Weights of a small GPT-style language model, trained from scratch on English Wikipedia.
Size: 12 layers, width 512, 4 heads of 128 (1 for keys and values), MLP 2048 SwiGLU, vocabulary 8192, 49.8M parameters.
Architecture: rotary positions, tied embeddings.
Training: a variant of Muon for these matrices, 450M tokens, 7373 steps.
Each number is 128 + 24 x the weight over its row's rms, rounded and kept within 0 to 255. Layers, rows and columns count from 0. Numbers have three digits each. The size before them is the row's rms in percent of the matrix's.

# gate: layer 9 MLP gate, 2048x512, rms 0.106, rows 1534-1564, columns 192-255
# up: layer 9 MLP up, 2048x512, rms 0.113, rows 1534-1564, columns 192-255
# down: layer 9 MLP down (transposed), 2048x512, rms 0.109, rows 1534-1564, columns 192-255
gate1534 104:180145078109072083157165133147105097162151117115137122123083131144126135141127141141152118172107121122096096145124146131115146109152144131113107124130111144110132130162076135128160111155154142
up1534 102:152144124140143131117136129094148152152148169134145113125147116115108112161099131138130119122114152131140083163141105127136118098148120122116102098137189076108171113126131090134124114152108149
down1534 103:157096157141166110096159130137081114150132129144116116146155153149128131171162117122100111134122133119138109154137115070146097109148093091136140125130141090115114121134143094152103128155126148
gate1535 104:123136126130136157095143094118140102164131126128126129110105187125116126148134137116132144131100149059110108117099179112135132123109100141134097105093169120145117152144149197085117176136166118
up1535 097:064060164145156142133159154143134104161148154121149091123127147112131120124141118088153114129130093138132121149110137125122086176099125112130125126127127121165115151110139115175112154175106139
down1535 100:092159186152146129098097111126156126125109120138134098150125139148125138103136097129103125139122069112137098111157132140093115096121122142108173102126115098156112127141119129133146116068142137
gate1536 101:135139156158155154121141113136109155104118132124132172135119159133164091089102121158122087102166036121127154095119128146125118141108132111147136116173135122172115124146117175116135118084144143
up1536 097:103144113110114128136111099117139113115139162069149149104131096129127111174129091134076101111163130075140108162097139096093121134118145170113076103150133133138101136110171113074161140112159085
down1536 099:136105079150100102095114123148134154082118149123108116091120113106156123171112139124123146137068134132129099154112182130158104096113094173124165154136071131085110107120112118134141152155104112
gate1537 104:107123160119103124127161103130127121194120099130158134149145137088114101138107141170170145093162155168178120109119128100135118136124160059147143149122132072141163161148121118136134116146106145
up1537 102:079157130140086121155157111119135107136138152122127120103112132089101118119151149101125155123097107117163135137136130162111105121121119111156119106119111107126088075138142138109080146142113106
down1537 104:135124088164125163147135137110110085130119103104134111127162153118140121124177108100114156099125167085110148141134136140140128111116137158083120149157091126147089130119158137161135129138164140
gate1538 100:085106158123144129093102121122129183120121108131144144132146104101112113145170123140172142115132140121112109117083150143165139152141159142095125112131141173115138147107158114083144128130135132
up1538 102:148144148136130137133113115165130126158110104116156120117097089168122145094103144157148125091090171092125145159119136143106128135139155112133136101153122072121111109168192210130139102141147132
down1538 101:134145138132116148121106137146165128106128170120151136124123125080140139148127088154134165142133160146153165116146139132174128131106149135155101120138146131132159157135127159168144130130111135
gate1539 098:120180130124115133165105147112148174160152192147151171108120120139150115150129131160100179129153130120138131112146076108118174131128143102113090140103134091147113126130123120106134118107137120
up1539 100:098112142148115119136137127154151132136101128140137151105129126087123112102139151117164113147129116131173106167119094132171127132137169133137128097113106189129165148133154124143144157147118100
down1539 098:078135122123160144158162150120120130115120114157164145120085138123147110166126151141161121086162147173145141147122113135132142150149136082147112130137164110130154133105143139085131127098128112
gate1540 101:130142122122161115143157133150147159119113133107137116107148173118117114152107098111133119103145149063172106120136130113110129133144129145160136131113130139125134109094079119125072108140096087
up1540 099:146145142133132146117094122118138093119155134179095119130136113060145157116145129141128132117092140157127092067123176105083126131139094100125200123154140085108106102163098128138164097133132109
down1540 102:075124193146112140139117109080148108146123152159121131147091087088140093103114165117104126144117143164073105162111125147078134151123145102098109145129112091148147137111097107140138141107131118
gate1541 103:143123116159126146159113107156133138143118125099166121122136134146104135156123107125140124101140113102105212101132110124094180114119112131139143101125115134128088153126139157078125147148121197
up1541 098:161103114145139084157152124107160125144134133109142122137138088140181160100098136121148173115156118140164116132145107125137095166123079097130159125108164118085150094122125110154080160119110135
down1541 100:123154091133128132132146186142119101148156120148129165085146163151169151111140118107112149119130125154121172101166139113091101108089126103151195114093099131112132102086132098135091132099100107
gate1542 096:101128105169122157123126135123142145112140130108149092098086086167132119117146107172092142092148193162107124107140090128144141151129120113133178140135125158116152160083098068115142164154155088
up1542 098:185123110101140120106181112119175150173157162117105142129154125113109135149113096095131130117157096099116133093102182116127095145125118150138105137121141112126104119124175105142136087170134123
down1542 098:130112107142112175130184114117117098143186172122147135138127132151159120169134156125151144133120146096098123118130132135129144142137097109131122134130123161129109149162137140125094105115144163
gate1543 101:141181105125183101122137144109134127108134117110170122112167127147199140136103162122103149104098124134125130136162124160128137126091089119132144120107160098138138107146131156149132093089109096
up1543 097:128094149084105132139112145137122110153099169138170129123111102128110144118085123110127161130137140173140132167139115137135079082119115129135113106135150111110109098160147148118115108132161098
down1543 097:135147156100147141086176139139135105133159155109168140160151133141173144143121148115099150120132127114160089202121107116125058153124109106118101123143090119127110141124137136117109130107122171
gate1544 100:172113101078127147088102128118099150138108117106115120185123084144098115135136137149136133087143132133199111155128086121126105090156159151122125132140147130126182131131106131100178146127172144
up1544 101:125091104142102114126101116110120130127141102102149128107122061130115129132086101169094136135118117131157131130114107158120104164129121139136095117135129106133130088147149151136107153106134117
down1544 099:119111126096141132129121130167151158128117111142140153128104126149089117098138099141129118121127128092140131098130142092089095129131109121104147143105118130117125106134145109133104114120143150
gate1545 101:126152083165124101139132122145143131125160106071131075164103104097131096138084134160147155150137129119156118113141122161175074122117120123136155120154148145114112119111109092085116131149135138
up1545 101:135125143108106151132091100120116113155117124177127096147093132088110114150144144152174136136071126136116116134131122125139129203132168151161106114101146124082150132130122155160149144115101139
down1545 101:163193122079143117117167147156121192153128128135140124113095099108119148142118127139107120133132152144118141133125153143115145169108079110127128144114145151085132125126118154178120127115108116
gate1546 105:139127163099117164125134087120126106104110105085144098128128101123114149158099147173161123153131146113157126111086168176094136122147101099136109126088146126120127140110119116120138121149171099
up1546 102:073084136147149118119147116161145128088137107112162141136160141138151135161127129118122120159132133147195167102139155139174121106122122129137107136119151116156128119117159128097118108121113116
down1546 104:155149101179128132155117117148129169114150108137136116073105111120111104107164112134121114133117095120107145100165140155106107149118118149116136153153100102128124150126118155122081143134121118
gate1547 098:135156114126132136130149105123120133091072154151107160112167138112121143111112125148117144179109174145141136120120150135124160138120104133151142140132143123128139147111137097133121100102095119
up1547 097:055095096090145130128163126169140141115121141154147138083139146094168149161131135157150174091148177094126122142157117122120160140139109114100125113108110133124160178156085143177068154097094112
down1547 100:109075155162114133196161103157133115094124121192133163094148110097194145115134096070125138154130148175100089160116116153134120135121127110099123138136123134144147099112125128137144114143108120
gate1548 096:149138198096139141119173143123137139116111138116163145135096166107105131118145138211099117111112114104167152131086129124141084104136116107127149165111142114156138139138135121112148137143098136
up1548 096:125122117103192149140174117133139179125110159113116122147102139126128131111143162131139134119104118109138144154162091101125101144152130069182112136093136080128144133118122146122162154175151137
down1548 096:103140104090148121131139116139173139118139134106116133113153105124155099132114121101150139156123097163146136118156117165147130150098122139130136127133110142093117127133158127171097127145114131
gate1549 102:143081115134128135131117114147133124178116133144117150152144130126146084133121085120162133155120076096090144097093142144177109155158126142144135144146148141107118112144128096182129123133171121
up1549 098:104129151099158128120104121098078136137121075160070121141127131107137104157104146121160150101148122139125125127151133106144138120147177140130087099144171140102142149155124108109140080131145158
down1549 100:119120137132140092107143091092111128146154111105161147124130130129158104131080109118104129089136110149107117118109137164160116120165124126158137098083134130112143150120103051069130161144143083
gate1550 103:141094128108180126129125108123163127110144111121121129130134132105092109140136113146121115129137135131137123131100130130170082117089119125110104122157080110087139092116163089132127098131162184
up1550 105:126143094115127141101123120065132130127084136120092084108119102116142154131106148128135111143135181127121159104156110154122153158172131100114106124142121125146139122126112141125133143167127140
down1550 105:166157127145119136129147162114147200104145164095131154148180170069149129139148130127180166148114096105091089077109119157115124150100105146141152161149129134131104145154142179124104110111178182
gate1551 100:146173116107120079138118103083119132125150112164132156113098095109106112155120122172131195112075118113119168102143131167108125116117116115130148138112140188178121125133148187156168159150164118
up1551 104:114071177139142165118147082128086091120201118159145154147071120112130101152122154113119116090111151118129118141098131116104116088150179124114132126159138165121126183068127125107143124041160163
down1551 103:116096149109132148172142163092077126091134128123142108121139134142153115136141113149099143124155098101139150120114143103128132149165166127103192113144097090166158109120114088118149158110071161
gate1552 102:157180157118138136082137145136139111109136098115128127167114129168155155129133102127116140138113143116084132104121103163153171137137131099101125103117106118094103134150131143117150160145145122
up1552 101:126134157070129146132133144130149134145158169072167192073115100085146138140157149103121100175094137150171132128168132124126145118148095130125142092140145122170142119126128150113125130129129148
down1552 102:091130126070119133122146146171146117132158167103115166123102130147150182129128125144137092130090146124193199126136111114131107117108101141130091129158149122103143180121156142131141140104145112
gate1553 101:144149081121124139146139159125129155157103134102119151107157147123147127186131103102146070163186140141145135149159086136133120143095172124132158108099119103184128127100140143154150142127137142
up1553 105:134131151142092106111141103115145137106131096144130118162134132111123138147149147137128118175133100135098116087145109109123145087128174109123135139104074165148092137128189097179117140111173092
down1553 103:097087086128119119147114133146122111131097103082091122079138167135154131142092179142122114120127121173148126090099103123180135097133123123093115156093103137081150143116123134096109170078111100
gate1554 104:150128130108097171129104158163174134135138090089145116114167127127152105106148133138140111106152162131139109168131127170129148091177116135116147119131111117149132145129131119149067113119137147
up1554 101:124133107164180124155126101133136125177155121149143098122108082145118148131116119170127132162148164147133102124116125112094124141141154194127163113176146145105125118142133122148159174133097145
down1554 100:146150149139140102138130115111150147182141120108141139189106104129166138122079140162123105145144125130096160091157084133146090120124119135116110129124124163117152073128119128159116104147143145
gate1555 101:178085083106176134077120142150117132115150149121149119132139170152081114141154110146095125119120114146106153104139112140138131128129112128163100151124134096147101094139131152137111134154128143
up1555 100:102114138115138163117077143080131137143171110120149120119096151121135136117142143141159116146126106127134156095121132118109143156110103123137051135145129143087152071141149161166128154139096181
down1555 100:153122137151136134129130116143141112099118122164128125139150129124128099142126120131120109146137108124065114133128139122134109125106146140144091176132086083146157139122132165167126148110143142
gate1556 103:092158123119154133135094063129122117089106135151122132109081125142109080126141132114110126126129196155136109101113123147113154153118158088175147083142130126119144145167118108148152138143155119
up1556 106:122093088127149114115064099119106145150088135147109129129082161122171091144119143140135088132093171114129138122120125123124133106117165152139117134113136134082106153153127125148103118170093107
down1556 105:089137105155162140160115102131125126135100107118163128158130158104128141103148125156153148152118115135142125112126118145148151103144170110114151118110123168108124153160153107120126135151126117
gate1557 099:135195118144130150113144131135079127086081123099103116141143111126127155108109110170120165159114132127132210107127172151164121151147114119128118121128126180119135146139156104109150132092124101
up1557 103:127158121166150169130151144171161075123122155102109110159117152110148100122120137105136123100106096145146157115131080095118142091132122100111139109128129142139119138169128105149119127100126098
down1557 103:161108122132148140144105121115098110131105101168163111161140152150141124102141139145121159151099177157098090142124153136122139147132146133132131176116161153143146128158134133167135149088092161
gate1558 100:113153167155136160116120119158106174159128181142109132148119133166075098175134162088166164112129124186124105118124116078130117117150088136117151078152150102123126138160139124138140127147151147
up1558 102:128125146139131154162070139146105106166107105141077173123162093108125098140156126161131122147156111128125102141114136136114109128132129100139137100126110120108085147089106123124147075160120130
down1558 102:133133102117109142118106102100147104127113094137092148115173110136157131158089157090082099116105139132106111159078139174107117078086131116165130115132099100146125150125080149123117121146151117
gate1559 095:091162104144126136158123134163130153150124165087094125148119102131153162156136133116129107132143094121116124171164126132136173113169122113158119153175138136104114110124111141136127129105148117
up1559 096:133120151143132084104129140125183175153124115147140117108147123102142108110133107133141150108130092133113081140171138143099172120128105137129172142131157157134126142090138144126105113086177112
down1559 097:130147150092136096116107134137109124141090152140132156133141155145124120109158110175128110146107118118102116128170163110139150121173116127142129158153127119085090140157135155161125132088072102
gate1560 099:124082144132083101144095149099082107114110120148126148073143142144125142107151138182117073088127136102108117168115157121155138090135155151133146127137112091095079097070146073158118111077090077
up1560 096:120135113194127134168134129130120085124139138078183129124106117149158155164109112145129123145072144102129123116137116121115095126137131123148116171135115127156125115133176104085115105099108138
down1560 098:105095106086148147114107165156125146115146127104084144090100120118144081124132181106186152197138108196112101098124162082091179099117131165116082141125132150139138104110152120112155117106145109
gate1561 095:146098095126144142137157158113131139128149118102153146114113166157098163134121158097111147123145116146105124148143147145131165118122129102151117137120172115115119166093113150167167098117107161
up1561 100:141140118145098155132172123138112140115172113163114140144137106107159123112112170130127141114112109170156135144118134105133144151099155116103107133142133093158146107131139152085087107089077112
down1561 095:120115132106126148134113151120117134141118143134121125140153135115146126188127103133110145133102105140164124120136172091137136143095118094073146131103120147145173121074092123129176128105160145
gate1562 100:075140132108139126131132095115079147101147124113124108094171118156136105150154121101126143098136123114101159164098094138154146108141097126111127114118128082110095187115134102150086135151140069
up1562 100:145151098110124144125094167140109115095091116169087155107167079130093144112072116115168094174137121086123181113101100130091126155193171148137168136111124139136116125173165090101140145166145129
down1562 100:086107102114138156117093152165102108121098158174152159124126116114139127092140101146145151102102103082159108116136113129109132134145136112148122135101153133104150091188140121150145103153139120
gate1563 095:101165134153147134105142110110149104144099132143107153138130123128125150140111062123152130165133125167101138158140117081149087088107151133105159141077126151163124167122110140152117095157117098
up1563 095:160166133132147153161112156149144122129133133125143104112168151118129148133160133166148127075123130096140127147154120110130149155155126152185129121168197105119089120137170118121137160101138129
down1563 100:125157171156160169137144124153182131143167133127162090157178130109129136107113130133125150158126154150140092129137130130154182145079112139103087149131122118133174119149112097118116120114130129
gate1564 100:107134160129173130148101120135109088133169055176159194131169114129156168126114097165161117109169121137127152127112165099123105132097125113146106128115161156125143127073152139113113133102121162
up1564 102:154157118177105107107087135101111113115106151142179161146128131124120120095121095117086132149115160136128121090134112158110138133097092071178154161151122152123113146105124154148140139145154115
down1564 099:151107145111109097156122126153136105104107111116108137131140118168113119107138134108170135133150125108115079145053121153129128123125142143134104134154114138145083168114169139127122163125115153